From a checkpoint of a small transformer trained on Wikipedia.
Architecture: biases, tied embeddings.
Each number is 128 + 24 x the weight over its row's rms, rounded and kept within 0 to 255. Layers, rows and columns count from 0. Numbers have three digits each. The size before them is the row's rms in percent of the matrix's.

# up: layer 3 MLP up, 768x192, rms 0.162, rows 437-505, columns 0-95
# down: layer 3 MLP down (transposed), 768x192, rms 0.158, rows 437-505, columns 0-95
up437 109:141103159152144158126123103150127143139130149127079122104112131144132153161150118110103089180109178083106156116108140119137155146111153127101115111204116170130111144094128125122168129134190157152131114139125125160122091108075125113144116123165152129106102131120131102132151184116095108109
down437 109:137164137076124065135129100110130162140124148113140125138136137151131142100132126099124102120140123122120208139069116116115132124129117192107125121137076125110173122166160147114126141152106158119121165107127111121106123156137150106083130136120161141137182132108135151088159121100161115126
up438 112:106161109129177114147138132126176158148077122090155115103124169166108138150154110153108089119131141143164140154141111117143149081122113136146135091129160120088129106142107158122133099108116123118131131146102123115114100102145137134161136101120087141116153128104107136139136130142101096145
down438 109:118176107112113075110181145092117138098103140149146142101140064165156135106113112123083096134138118127112107161112148165143117106121103169124115095148154136138147113142092124145104164123121119111127134118115126138127118125117156132131164125148124125104146135121139057085140116097088142186
up439 085:180114132084115120097091098091130117164154100066105122138130085138109136139117144080135092138200081141091151152117159163126150115132138139180119109124127127118100103114157137107107154123136140117104110080140114172094128132146132149143101134129138104119116177114090158123146154122101141127
down439 089:105114126124120151122143134133138187097118144130100131154104129102109144104119115112153112151102148128134127133142109112149131197111136075161099191135144131141150126187136160110147105143152130115099130161169109110135089145108084110174132154120145124167094151124162113153167116162094118067
up440 094:135123137136099160136097117163138115129136100143125109122136136177073107109114172118141148131140122093146128124104122133158172128160119088126144146167188114133091109084128102132143158156124155152123111081111124154134124155109143096129091111138138107095103141099139113135169151100125139136
down440 093:122135103101102106158112163134095169157122129142126112158147114145120086111117091150116134114169154117107145114123151162101125162113106120153149169147120143103151143123109121121119170106140081108142106113159168142155121147135104148133133116083121126146119101106168171147135107097116114131
up441 097:159167127133126161104090151139108151153126110108139092133169148073148129060128120103127070130131105123106172114175169091149145120104126118131157128130155137144091123082169166156111079096166127125129120154101136109129119152128151106122155148152121164116155122141107081116162159138123126107
down441 107:132132116101099117160147107129131103094124116139104154145133124149131127163123092117082138139127146158176129123116155111131131126128108116129201096170115144134131114105085147133168158151142083124110144142118207110123160075105170118103148163137149126132105141148142129102147133107129142157
up442 091:147131124137125120170111117124111104081102212112134123116110118134133153120143132135128111134076102141138082131144164138131101153145110100166122110116146118118158098151158132100137129095106079157164129129140149144190132121128144094143168135152147135156082078103150111152141132103115123131
down442 086:128084150105113104166124137127140120131145123127137159120122126144125152107140155137136163126084114134113140109099117130113137132142093152126111098140160147125141138120126078141159157117154119095146142138106134140105141133111138126128205074142119113110115179148100068114127119117144164145
up443 108:114109124110142117169121157134131139144148107143107152148119112149132158055118147143158106143142126103088174128147111130115125090100110149129129128110151109151149165126121099129116149123133149122100133151118122129111078157094120109146111150092143118130184167163175120135120123119099108086
down443 113:104148123156103129116146135153120180137190099150126142117078143111087116129125122108104140094107146124145141118141093105125117134117159115102130154127171130125161116165142145118145165166139121131115152130154108163099119111143106164157129081153135137162107141127107165148106090133111107110
up444 106:122149102112124158132098100092080142119113107112125108144145122101134102141118094118147180118145139117135155086177090110148152117116149114133130124112145108123134184082131147093097125123124109136134134133129148117174120131120134128105122167163169087132107143103102136162170134105195103149
down444 099:130110128103149123092082137126105153148188152137127153104134203097105134138133150116139084147158109141146139101160087104122156135172122152180124125116122118090104111108138138087132132095172130133166104122134110087093166155128143151120110107116111129120139158126116153107128129083160111123
up445 097:164075136142134130175112116114128146142153129074105154137126100152100128153100141139134108105112099139137094143142137146105113137121099156086092093131150192129113143124108169138135086109126097103106177153128121140108148112164099130136177144144107145144097166125120117166153135126116116086
down445 107:147148171093104104119154133150108122150095145129081121069118135155132088133122082156116129155084157124116109158122142118135147114131108192165135158156133109088134124115142133121103153101136131138154137144121147169124117125135123114123130120109141140093124141112127132131151162133129142112
up446 112:172102147126138164101147167146131128105169137157136123149117166136108135152120166071120134156128122180124161095113184124163118123156161090111108139116149167143107121110149116116147148099142159134115122090134122104125161156116146151113115109107122079094142113132166108144149120122093138150
down446 106:118137095163124110127117119135138124134166145090141100111093157165112129147120142120146082161151147166126139098131101130147140114111127154129098156077122128118119143091119132126112122144095124144100072111090131081131127142114150114120088094167143133143140142100146154121135111111135116105
up447 091:154120145151143120168102108088054117123097106120144141122106142065134146108132150148133119101112105140130142132141161121125092173127127164115163154136114163179142141107135154165098150146149089143150114114178103121088100136104103146079127122133091077103138133138128145136124158102117101132
down447 094:108107159115134199131128076126147109108139125161119138154116142170128108142133144141121119152156112097116147138089128158089082108134083131151151169131116129112140076150095095098185152108129135128105133082123110137100104084159143164129148122126151115115113102118164132088118154078099124139
up448 082:125102127122125119143140117147155137154150132146161146120101100155128101149118128094100177144127118157162105117123120166103139071116081107135113117137070146166145142140163099100144114127151114107105105158092114131137129131085112134081136134114100127126059135142102084091134092139140164131
down448 085:131104083129169139133103135144109126100108149128111154112105127094145165112088140112164091147102126106094147123119108083142155111095166124124131123121156155167171130141108113147170099159163164109148143142123145127113132119103147100149078128172128061132173130163131154110115129132111105104
up449 097:155120160159132177105123135101144147091159114165126128141116133135174164111141101196187135156168172136092126126147111113122110115159097102116107122116123129087106124103128113091185106117094149162129122152170144125100128093112110148131146158082103132134140107158157096115108106085126154082
down449 092:113152119119130104142111130172168110114138097147115161128156141131124126128069151136100120132085130145131108139158143116143138135103162121136153088137122119142120072088131073108130140185174115129121108126131140133103083175138114087096186099149142131150179134075126127147139169130126121134
up450 097:151150136131118097146098108098146121094103104134120128123137159140120131161118112119131162145155131130148095157080104139114120144148128136167110123137114146156146133069113122161143165128115140103118166125119145113168117121132132141111159049152110103120151158146113144144124116106114172084
down450 098:154138119118130121120114132140134125092178108140120158156164127118122094157160133120169118089110152148101090143138072129090089144124154109130152102164119146128137133148122106095155145121083103123145102092106155162168125132073084170124137122138138149158122160155144083112130143136120117114
up451 092:164095138132126127121115132135150093113101089111149131119134160110144145114130173172117079151117159142146112143145145139137087111122129058101151121165116100142151145108152123098146143103150132116157102154106111098106174166137161138148138120149110082131134180162150134130126114107095142155
down451 092:079152117134086157131141146145133095167117120125108156184109131163094135163101113119164117155141153089111094091085188145146141132121117139115150133163105162133091140100094150101084118166081139153130147109146101126180117084151129158141144155146141117140125124153156125153148135143160109131
up452 102:168137146132119131149111128131164139112113162148091109119121134135068159113190108112107133121093150151123128136149128113157141090179106082143142140147146142098147061173111106143078123135150157149124128143119119160113110143124117150120117148167134195171170107125108133125140184118116101124
down452 111:123123153168056128121129161133086100147105161140095124110127116138142127177144110122082157113134131142144109100093142110120133143129139129105184145148148153084148108073117162169095127110117137076121136122156153166144119123092139121132109139137128123118113139121136190124107147169183143136
up453 096:114153095053105141140109142122086169117132116130105071163115131126121128108121123121093158142137120126150145095125137104085113107133179080103147132107120184129154111129124136149107097143163145078077097180128125106141132121155179113124117132113144157127144139151115123134148138154108140167
down453 096:080133086119118163111108128135153121129117082172104146107112118115166133125118116100115136104082114118168147134130105111148134131123146124125137112178140136106073169119137129143113166100102132121129106143139183107123108131085096109131122065168101166150133132147143066140101132163149124154
up454 108:143100112127121163123142155110129144113172138148092181147130144110113133136134085168164105113166123123120134149140130098093066100149111167116124129112155178143141137144131082140144144123146088134094132132155117100108147107141143133108107155130162159091122125139148165171100126147098145123
down454 107:112172124108099114104065146121136113115104106155148130086149098117101149080140160157112117151131138115066080112150133129114126127116114107105129094123147137138158086129156143132082091129125140123163099119135106147137157123145141109123147138137091149053127136100125123132144111159146124097
up455 103:102114092158120191110108115147145136108135103100109132099107103090153145122140128144138164174132162114138121118106107166105072134141169103089111073104090135128156133109165144125111113128166076149154060133133132119125148113143175112125152113166141104128124131103109070137130144098129102152
down455 108:132084103114097137124110106116196162134128111111157133110116126125142142107127133114129105105125139150116138130110128140127127094148145150121153098162155082113154122109154125154116150168135116170117150107096166156092143117109165166156123125147135154134131123119137142169118169128103124158
up456 096:156094190095123132149108115114126118129127195098139096116120150137110157148131147131113119119112133147150119119154157128124168107122107103174117119122116172164110120117127148127144120084121147136130136163142135152089110109121105155091163111163145154144105125154104155109144114141112112117
down456 089:117068156150119100130168098142098123127131147112126138092135142138131114111154122111142149142086157132133131119141105161127132101099147111109141170130128115148127110089133106151081153155126119085168123135125123142164123100135178138096135130128095107138079123110107170136119150111095158091
up457 112:148082117102174109114125149139141136128127165134106173168117110095117166105121146069144099125212131114124150139138084121117124112151125138108150148118159171107089158115113114143150144143168125127127122150155157140141115108143102121097104125109146149158124118116161069144140174120118132125
down457 116:133124161119102154102122100080137081152093126134105089080081147089108147108154132105141150142089151131096094164144145154135100140112159127105147139110164145133133113159140120136096141171093119094147158112132148131144147138110159118163117139122086140134100128135159132147127206126139111134
up458 099:134122123139153142166136092122142152114086146133120139129112091145097147170139145132142139166110096105135102103116128133149142149178129081170140139150117151131154110142137131109148164135140138097174141099135108164170084155099137156157123120123082122115097114078158125149156144145142126136
down458 101:127117122128110094107153132156172170138128129174132121130161114158103149102128097126156166128126073122094139087147157121152124099096133165163164133113108113116098134132155096143150120111165109126126130153103152146139127137109157175170152107201157063157115107144126130141126139123080152140
up459 086:113137156113115106124124121116147110112115118107096109083117133123131145107151152143131119131124124136155104109134159116086100161149138039127151105139123133142117120154125110135126102120107111101174125178134126152106107088122093112132114158112071090123124136082169096112089098095134128130
down459 090:128127095097121135102098117104137129109132114154107124188140163094143130180118130086161126124121147113126133137123132117105119168146143125126102120149168146137102092098146167103137122116127106097131088120169091137106188131086112179076123090041146098129106120131094137126145111155125119153
up460 099:202160133099127151119097098080153108121105129145151109085138147118108123126176162117135123080128145084119124105139127145119090110125108098122133124121114127203139112162112112122129099144137126121122139123136089184109125127113108114160126127125156112147074150107158135139141128131169182162
down460 092:132075161173103092107100109095117076138131081070120153118139131169124133064135085144143124117153140135134162140119148117168147162131153091127107122117100145082136130143125095126122119098139124104179100128142169097152113100183124155148131146123116127130150125129179129109125142122115144125
up461 089:108071131108115126116148155097143141142151134152168141125111090152112114149144133107106116100131131148138158143143158148172166137139129131116114146161112171103109133113139143107143113135104111124101107155118100121115117154108138117154124109067172098142123103172140068077165152162160155143
down461 090:077177187120123134156105134149149161143141133089131143116151134117139099151131133135110158127115146148151102137105095134097138142152159139100130172126138141114123096167111112125151160125109147099160115207141140138100108112119126107114117124121152120117133117132097081148185125160153109087
up462 116:149093144085131098089118138148171118148189132134094142138127115115150137108145111136101154144132127130112138127146111124115116111132129093105097142116123151140156135093115142131150121138189138106109123130109137123082144121150113128094155105153121136095135147142116142113103118132157108130
down462 113:100133115117123133123156157148158114169113146113115131146145126133151166110160133170103131138115156114067131080117089134099139148158129122139117120129116125098117133117082159129182126131144112145145105100098132109116113091165093115113092108127100159087134105122071175098126125097135102130
up463 105:097161138098082129109084100118100082119118144134102123091118140130083091078132156141162133141127125089181163148111184133111158128146130141101142157131119107105126146156081150140137147102156104145162133148124167108120122155126135123088107163137135092068128129154143143139124117144139156151
down463 106:106135083140126109134148135134086148148106143137133167097149145179127114123121116106171137155153153147117104137096084120156120084089130120129116127114120122104168108135152144110122168104149144107083194156166108109099115131111140122123139144116151151139117158124138159126162121132190106127
up464 107:168117107115136182131140139100139100140128175112141119129158137090103170087134157124140135119128098095163164117103132123168141169102178130164184133169166128125139108121130138100113130148111106156151101170136150085132140127108135161142122129076141111139108124136108051133125155166100119128
down464 097:107148121105137114120149096137118113136144133114125104110123156120141121097164145125134111113131120145137170077110075089146086151153146110136132086097172099142135104145125152127122105172127069144158138117139131114130156152135129123125114104149126149151117121146119133111116120168078117135
up465 085:113121132136116135139131076138150149108138085100141132106089148130120110148145093165116125139132143138159157155134127164167155137163116134105141126115099131104121153104154087139089120132138111131149131152085118108125141083106170108131160134104084128050153155085131126130124125153112152136
down465 081:073111107152139126170116115120124139152152164116128146160110121143150112065139146085149113158133109170095132114148115123105119131105118065140123098143138139142096071156124149084124116143090131137151122164158152178148146106153125133169148094132151140139142108168120096087104136133111125138
up466 097:119091140185164122068168146121079135110137132123133143119095155120104130175119106180109120124114155124119115110155122152113095137103146165077137114119144123159151112108110103128098136137128112137118131144123082108128158104159142146138160160132090094154108131143069180157106179147090124149
down466 105:124121139129142114068137118117137111132151098104128099101085149130114114175124087153128172126139125125156135146127131123153097187154129107145109108179141141132155143086112088107139129111110133119106130154123068118165153159141128106165124125152130158133107187126154180174123104122096126180
up467 105:146111131174110149178141095146134151140140179153127085128106125152116182154098123136117104119115138141162116120115164107099168092126150113133131162140084128148173166087131133118136102136110183138121102150116147125115114117094116116165157107153106090136128116155139065127143077148117057121
down467 107:136134137119078129132135121144117132156115125104158070115089135152171126114134120163129103156125123161113140115165154146136111124138101124140147145179116139146127187109141106076114144107143116085123164136165110141104163136125110145161115133160133088113126111138109181138103125132103102102
up468 106:104126116118147141117151135106127171102168153175141110151124160127076154097177140131124116113125148094139110108113135111154108077148135100136077107149096114149134116149087131164134162070139154094131154105110112113116133135135108108156135139144130112115141149158082115104159158141145087127
down468 103:144146125122084125132143127118084137132110137168128145164146124143118107123120120157120135136147136151121094163129123118144134179148121122137083117111089102195154138179127137116104103140145131093123141152137122093130172110085131166131175157162109139131155112130121082138158118102102120161
up469 103:112112180094079187137141100116124123113108126151143130151120158155118149111142134132133150109115104115137162103143137166120146092123112136098099070144118146135120074161097110150119141097151106145142114107147107143142116089094155148113119129119155123129157078173104108180116118130150093164
down469 098:162082177140134113139122136161110145090110131084121121145120163195120135084126095102152127134107134118113069135159100173148109097156136139084135129109137131145141123123107127099148178125147141124150156140176136093127100116161109141116133151079150116112121139116129197109097155122140096138
up470 106:128118129115160101143126123171105134127165144122132125141141095156119165105110122099088135145169138130132120143147081123147162146136136137106142079113110118138109110115176117158191112160136159108121094149110155116070097116172146155130106130161128130146117159124157143131145154110148140123
down470 112:113161095119115135169144121107098112143116131127141125164122155155129131147135125158071160088148136129109130131153100109131144121129102165110137100138128062150114136089164115141147149130123113167106153144181098105136142143150150132121093174113125120147140137132073197147128146098168147110
up471 095:123112127158150126071107116153137116125101135136180118131110172132135132184122107122111131115111110196163120152170143100113115102144114109133112116120157090115143118139135111115101121112080093136119122117157151133118090116153139120120104148100157156123141122131130081082090148150144094202
down471 093:124122122140063126132129116091103161120160117121119139125085095116134111123122097148159076165132116090137111139138129166132151104130175112157149139136113110138103139096094127149147111137140194094102098104166115160156122109152103134110117133117165149098159172089148186153125121112177127112
up472 102:146139115097134141123132144147152119156171157143084132099118109140155149139187096144133099151121156140126074112143168155117102116145126122127124106130130167106106143200121151146154118125124120124129149105124159094096106116132137155090121128098141143062120114124140168130158117125118126132
down472 104:140136117106168118117119148135148133108125135150164127134138142095153084152169102170099151134097140117145106077101103128133128123144163161136113107097162119153159114106140121131112123107129112124139111128139095162122151123116153127123131127114123120126137155129091109137125159098160101108
up473 089:127099150123144123111110102130155089116138113118132120107146114139097116138058136148136123133118159111121123152106145114167127148117114124109087157144115134127149113152146188122096107130149150115140151180141124127082143078114116112119141129140131185095081159106132143116185137117139128124
down473 094:116117132126090084119113125135114140138140125123151141133184172107131139119134131127187129096130109123158115110155110122115136117135130124145120111112161149170093121096097138149097108176131139125153135225132129116139143067116118138114163133115114137109116156097134124120140097147116111120
up474 103:137110149132158143123155120110148064122164118113128072138117117183152113167146144148155120152151126092155118126157170148155186122137125120093125110097106117119155118132090134152101175122133195123113133109098141101114088125132124156129104130133103201125136090128164138128134111105145175116
down474 106:136120163129094147157112130104064136147127158124142154106109165146125102131122113195159133120148119173130135102120111152120127138078134158122118127139161135121113096146132103065094150165157108161137126137157085084106142119114118152143143115162102100174172105154128125118144156109136116077
up475 094:170140129102119106179166141132087123115128157148128144145138113105126138121142157120113114124170117149064098122178143099153127111143103174118114105150102119112150129132118148138138094133091127125132087070115090100090119099136160080123156138109117103137129154137117106167139135084157152117
down475 096:136130129090151098132124106138115117145175128120143082137111136123160118143149108129158154117135093095163094105155106124133138159157138162129131142122109081093107153119145094140099149119106105159152145155127098144146106128155148177138113100105113134121163123100129129118153142109104154082
up476 102:099145126130150120153138084130091134171121094122131127144135183135127138114107174121106117102162134102128123144151153126098140135127142117091124117173152123122140135092128168106068176147124145116141111159147137110129136103120160131108140171131117113132101126109092114144092149149183126122
down476 103:110134117130075110162200154120134105093074142144138118104111161124171132130190124145113108150126150114139146131126113143123108148120153073105071121137140151121142113137132116133097135147131129146077119133164160099154122143134117113133093164155104075124112134144153165154136130120162119130
up477 095:155095153124100080108135126086136129095115155088132161122149146179134130145117105113087141130144100160090127174139148131148153088141122127125148166128137108157110131147158125099088131094103132138075132165182145107121135163144148142140099161105147110124123160132106138127160134113141156131
down477 099:146160134118112122158184095161117157159116110143099185113096149076161132157100119135112128162073143114138129107132166121149108139140127102123094136183149123149137089141111150161141102117148152122161157097137130135131146135138080114160110136122149127136120119104138142103153102084101099118
up478 100:148090152130174111114194109162135092146145119115145130148107142137119149113118095112094141145111090108083086141123149065121134098131128117118165124129141153145141128146116161154123159121166155117140122131150102147121128130127122126100165123118139114112163161133169138130172128110163133137
down478 091:064118093122115097148139103138137148114099162146116137119183128136148106126147135140150138130117141133115144128112130106151121136091142161126141092134106129142111128133166121116132113121113121092144147151180160107156136139121093130089153130122103090142158130072132136122111105101161138110
up479 097:110148104105116125110084114168150161116145118121140178124156095120149138149167068115120129141123130122092134148125141135129121100121120128145138099126130169094167092121137143101127126124167149182143119118125157131104118122124135145149128156155127157104119096137149117172137135165123110076
down479 095:141113110137146185097091098148130160123102148120111129155109112092113141127117103104101172125112129152123108097153191120107098140112107096112134133158111137107117137141143152149147118131131131098121095126155100113135121130094106135116163161074096160090113115085158106144157147142115129111
up480 107:113135132134173113066090128131193116097157088128150153083134113118107152106146127170138160083114077108151144132113121143137087155140160128183137123141111137126134138170156136089106150110106136107120167127110111133116153126165141110120097175104142084161147103168118079106157109111112123088
down480 113:122165132098144121116100125155108115143134102113160142087149128107126084145134157146110143117150113101175130084103133173118126105127096152108131124146103128077106116106115121141176140128083079113125146125139090159145150183112147188100098086117139123118182123123137141102142107152120119097
up481 094:116122122149137169129150097135119140114103107113138157165156120171093137153114136123109135116147128115121115116117119063115159148092095088162136121092109125147115084136151148147125127114125138097140100165138126101090132128124135188099170102161128143119131146126143173136154132112102144144
down481 090:059118098120127126077104117127135142127110096101215097124161112133106133136127131105132140146119116156116131132112112139093130129124133160180153126096117137180131110161127120135162136136136128105109146118127172099142174162150123141097137150111123109145107106105156120121114110134103203158
up482 095:169131128139133149115105139134128127122132098133154168098141141139123188089113104136145123168112082098134113105130134177136132163135137117109127171119123124150155127071160143087144138110106149111105087148123139084166136120167133107144163142145117145137168155146084122087113090145094135140
down482 101:124090100121111131108091123152108094173121131125129124105110166101132087172110142105131097096084136129130131115117119131113122120133122107086157169140120123098092081083122124136125135105094083099147130153109121140141131185072117126099107115132107085101112127110146148180136120082135133104
up483 106:086099147089162157139133143143135097118153171142100099106133109145133148124091160135088141131112168117099119131133105121146130115147172113129119110111111113118111190162124143139132152118136122090089152113122137084138146071134109111091149104117116131134148125129134114114099131176136150134
down483 103:145160113130115154071102133171121124150128105082129152115135082101149109179117113087109111097133121118140100129121098109130135165077119119127117095121163126117101125131116188114135095117167143110112091116167125100141122108150129093136143110127126142118157126137144130090173142139187092123
up484 103:152081194124113105087104126129138127094107140130144119098147119145112132114156139159105119100128115116122119155118076113153137120127127118133145135098138186126106155165143132129143091182164080141127138117162167093114134102100134138135192105134126145129111165155143110125121176124149120131
down484 107:105127104142120153136131176140084121157165164123145098099113132077091144143098080154096161099111128092095103097143110135187121158136103121116107140122123118102109106106118106104103126118105154141136142123079161152159109120138141135106127102156153130115136159188108118172148131142117137142
up485 094:153127118117083085143131109083111127139163160113112127098128115107102103133141117161118113155098125102106155133187134069102134092113124093123163111157118159190095101157078146165176163128116121146111124139148112103149126140139163144119151117140136111148115141112134172127117140113115170147
down485 098:113120134117118171143140135142133112132172124112153104149099086172137122131151115124087098102126182090095135160130135106086123135129136107107123125152134137136162105161102109120173135149122091152167150128104135141133089068116131116118107104130129103086184169120080106128111136147074127184
up486 100:133090102136106141097110092109150097101141114102113160135093132114142156074139154093109115131150140126132075087181088141105085089137124099081144129149132110134148172142112124095119139168142121120141110131092130142100182090138108143146157109147150154127142109124120135159128114126152103142
down486 102:092159140149112130130122112162155129176131107152100118172118121163134119151143096151106197134160155113115134163144178115113126116139129127131105138102134140108077112135155145178124122150134116140135151150102154122129119139149102127104131092124132127154117106116079166119122175133109111175
up487 095:150127106098123166111113139113101090126136161135130136093168131176126154105110156131090102143109140115129091105145118141179156116103133109098151129141113128178162097140150138115131093133157124144140119146139119133100118124126139144135109101109145161143125138138152133104148149092139064140
down487 090:093121106142131105119130168137161171140138124115093139121146109140153102145105104147132126168110146128118124125158088105102118101111091153146161138112153143096090123127078130090094141208086157126102112144054132158089128133157142157115141141131126107108096158149105109142094129148123142135
up488 093:161112116138115098153094159160118113150095172130117110166119111110160177081164098169155102136150148158114091145148145122120104140115134128124103069136120116190151123128123112118072112145120098145118094127148125089129113107076082106073122157156118151106113152130117184132148120145104070100
down488 098:103146132145119158144112121102135164107166130078153112133127167150141090106168151101129145171155122125133101110113135148108103065146156110131119171159139112133122107132112117084129129130084113128149101120178159122139097127133097079128162113100132122126142129130114170131140078152168146129
up489 103:126125127153137116092165123133110109145085159146138119156097105097109127136113159147097100131133131142126121079145158129091101098136092065116135173151143148172159098147102164158106099143136122093117139158138110097134115118118145137106076104163152149146143127112088112137135127136134134127
down489 101:140139177108139154139125147137108113193105146155156152140117128112102128100098076131139142118159160113118101153153138119137136124175124118143091103120117152132113148128154121142168134169184124157082129086160107128115150108142107137095104165132135136189089102153114123119053161125072146114
up490 095:160118161131190118125154093164156123141121107159125140093102102126086146121134132134144121151153111155079084126130135128136138122167122148123114116155180101129109088074128070122124101130113145125114105158137089122137114108110099107108134136135127141092128149139123146139114130136087134093
down490 096:087131136097104124125111132101136094144165169131075107147130137131098149126106132071155113125107125127125128124119122130143122148132117095170107143125103120084152105110112111150160095106152146152113132171134161125159121133143145135134094131093148109140069116125100086067148136138149148132
up491 108:130106098126166091197125135147141104150135143096101127130129123121107144118096159084082137123156121139130106138113098128139105123153076152117115127131124108148142093158137138130109132171172131111154122183151165106107168107122130156097119143166124129158080109145129086147100166148105124166
down491 104:103171100121141135145126154115150144134167133123193098148143124103156102126170134110146142153140115096130092132138119163076133095176143116104127148152142129116112126101125113119137120157129133076133107109157144116144159129150160125108095124112089138101118094145091188108111126107163125100
up492 103:107150128095133115134102139139119131127102102125134136061147103149081149121058133173107118113163136120120108123136099111133130105134114108123150148154116162111127156139106158098124113115187118122125153138087117119130131159113133128120134129167116103114132112083132066150135136182117136079
down492 101:116139117151121154129143095161153120120125127143113115134188168155133084129164134097135120117141150154088114132132110089154115122123108187083141152130158101073124126108142131133114151183125111126134139106115124153104087160198130109120160136116159137102115106117116165088142085118107101112
up493 104:128156111127096093119132143109076164094173118144059171086135149135143114150126140121122123157120118105161092157138135131136129133120141088127101133147126118135142133111179175080104102097143156104101130164141116153160097126136144103114123143156109120150165154123135099089138157093096140118
down493 097:155155123100130168174099144167101152101108123135106159131119121137142099178111169150128145143141139115118129098121090109144162139114102161114104109143112097104113142149160131083110133163115100153116101118136131149168118133147124154138147127117136136115115129180158115143191131101136096104
up494 096:143136113110117124157138105153097119128144154118117120142174111108108136185120131101113065134127113125117174135129120096166170102178119151117119089092131108134130137101144124144138135100125129167117138146167132129142147123136143113138137137118106125128134106163156126155111186113073134129
down494 094:147143130173126114113116149135117171138172115117146154117125157144166135117126103099122109202120112123122113157156136167143110095146090159124125115142182107156145190115124147116156117137073088165134138093134143154149114142135138114147110148134161133099152157132118143129123109147140089143
up495 099:140129129103091134156144103138144091172104122078089083110122160145126144155152081086118089143143177107128116144109098162132150084124101114141135105125085142083108170147129137133126118134167155140141120145132126129126108114144106083131146131157143094088122128134114141152171147157112121106
down495 101:131151102143067094084153136127112144112111147130121110082148132143125096171111127141182152095133148152106124129099161149131148123093103122131126115142185117147094112111130133104139174129088111128145144125155096163142126104109155156129160153114115121156120130120108169097162143097142126117
up496 092:122146137151103127199101101125090115125138126136155138129176146114110127105128114113121104084132114105118143148134133113117116065159124122068150139096147106139116114124128125142160090128128151123090103130128158100135100120134125098115118117103166074139122169143105143143108096104142100117
down496 088:089118128134152120137111106134134129122098157130092163110127122156114126170139151145111154157117161099071136161144136120152093126125168122125090123147148136141124124118170100108104150123158149159146116174109181166153110091144141108109151145125175138101112133120159102119107102133135154147
up497 082:136133075195121137151156123204155104136149114152109107141107100139130109162104129134088148120116091122152134153140118127104141154119119090164136142134155092120141134177104135130104156119123116116127079132145137116142147120101088127123137129141111199131098143100138100108161138124126168130
down497 089:084196188097126121121083124112154140137122138134093172169096102125089167106141107126136138116140174115129111163123124094091154117115102172106141113124102161113111129136134150143120131179129145102145106176158120177116152121131146124094112148156086091089123121116159111146138108134164113129
up498 097:086132093122133102124155152137116115141142139129125150141155130129142132166118128159082142110135102084174113120148136106140121129160138122134149131155123131115139146100154108124169125107115102124110158158132154099135121126125107091112119095147115143133143094139109107140119098150118137143
down498 089:119109129090160108130136154142115136140121146093087088129159151083135138141157129116137106140156120139128141118059123128141134122127129110140113109089152146137059113157133124127115143145135089092109184129151142129143117131136138142161128087147114108126151125194140118096071141149141161171
up499 090:135115132125117112107125108111113107172141115097126090137131133141111175092133151121139134165119119148106132119144174157146105142084143140147143147137192106120102087140098132151151112093139155093165139092109111122145139125118140149094125162140075138144104123171151134128117120116116158110
down499 094:088183129120166131156109140138140148105135151154100126130141133129102092112127042156183115127113132112108123123104137148124124149159152107143138145122095145123103146119110105130120128154143111145121120130106149170126146109091108147088165097096157119132158136120096089102144114145115121169
up500 093:113118119155131113156129156148100131111119137122108143096166154117129097120135146106160116125104084108105125079142163101139157111163128101087108126093132166123162134096085088169091130120159161149156185097175109120174110122102147100086156173106129145123110123104146124118108159114127129103
down500 096:120120128151133135111120146109165153140155137180119119138100107119104106120134062126109085156093136125133123118075111151125141124085121121148086122133118133154110102095086178167138134122182134141140107140133126143182161102139135097148151130121142102131129108110120153115078137140135093114
up501 108:110110115152121151126185141143125131159152113099132167124133176166120112107079085124107124158150112160113151151129090128134108129166105098098114119146157121113148121109136107107116094098165108138093129169140121097067131106074146171151132160109135141112124090096096174099160205145092150159
down501 110:130160116151111117113124134184104129165149144106092174145069113116142143122114119123141111174107120123140151166122132113150150076154106135134082120112095139110131130134115118156135143119107103145123126124148105152129150143152090131132150144091158186116162114156153144149099155110138146116
up502 098:109114102074152173129113109176149113135149116149107154105139153114105142138131138089149099134125133141129129152121121135104104157153124152135093126105124091135120163130126078129142104118121133141124159126174112119118132091150093125148142110112176115051147135148112143096132129118174118112
down502 096:115123134108096104129106135136132165140125088171138104114110120128102101148126118123127124097133119098146109144146132127157151112114119147151106115110115108114116147130109107131117145109078132134114137098170131087131121135138099123185145089091089046179135125156155081122087106133126123156
up503 102:076088160126084169116167149130100124120169149112151135097157129163152147070125112120134110202134100140136090153140139132139133144159117129133096105119088124171115123151138151134149127110109162127133114112132129164120115148112133128155124151152114121140168108111167103149141149129145166114
down503 104:119133085122135178150098125081107148131118103161118114118103157146168132142152109043145124157121121132095135117154132111113111121153144120112097135129172087146141105112161170139124143112163104135111127111138100090113172121094079142119132105095106152101116115136136113147112145131136110171
up504 103:122141191127139117139135096091150101172127127105114121104120157128131133125123129129108104121148161143170078112128118087108154158128092066148142127145098142135134138119130097135150138144118132146079146150109075077138122129122140113157096145172140093140124121129166140128148165166119133111
down504 096:138129111120102144125140140118107152143144121141137147105109128111127169124095105117112128098102142089147143136178144130100132119161115101094145105121058161089160114162147118141119148152115100145149121119159107107141154096102146130169107121150125113130137127120139112130116133084093136145
up505 097:112142161128146115136151079154109083187114138115098123121113186166157168143136112178146158177129162162138135109148137116090122125136139131152114146125149115125198129154104128100097078119082161149123162127139097127130109115120104178126103125123161070113120119111143102118128124164120095116
down505 092:112122115154105138153154196166125157153099137151107053146126124168070116150115147126133139100129111107106107095124058123137150133106128130120105107137146131119125147149074127121117181140076131141108114122139105146162117090126099117107147131118127123154149123119096119125130140165142116129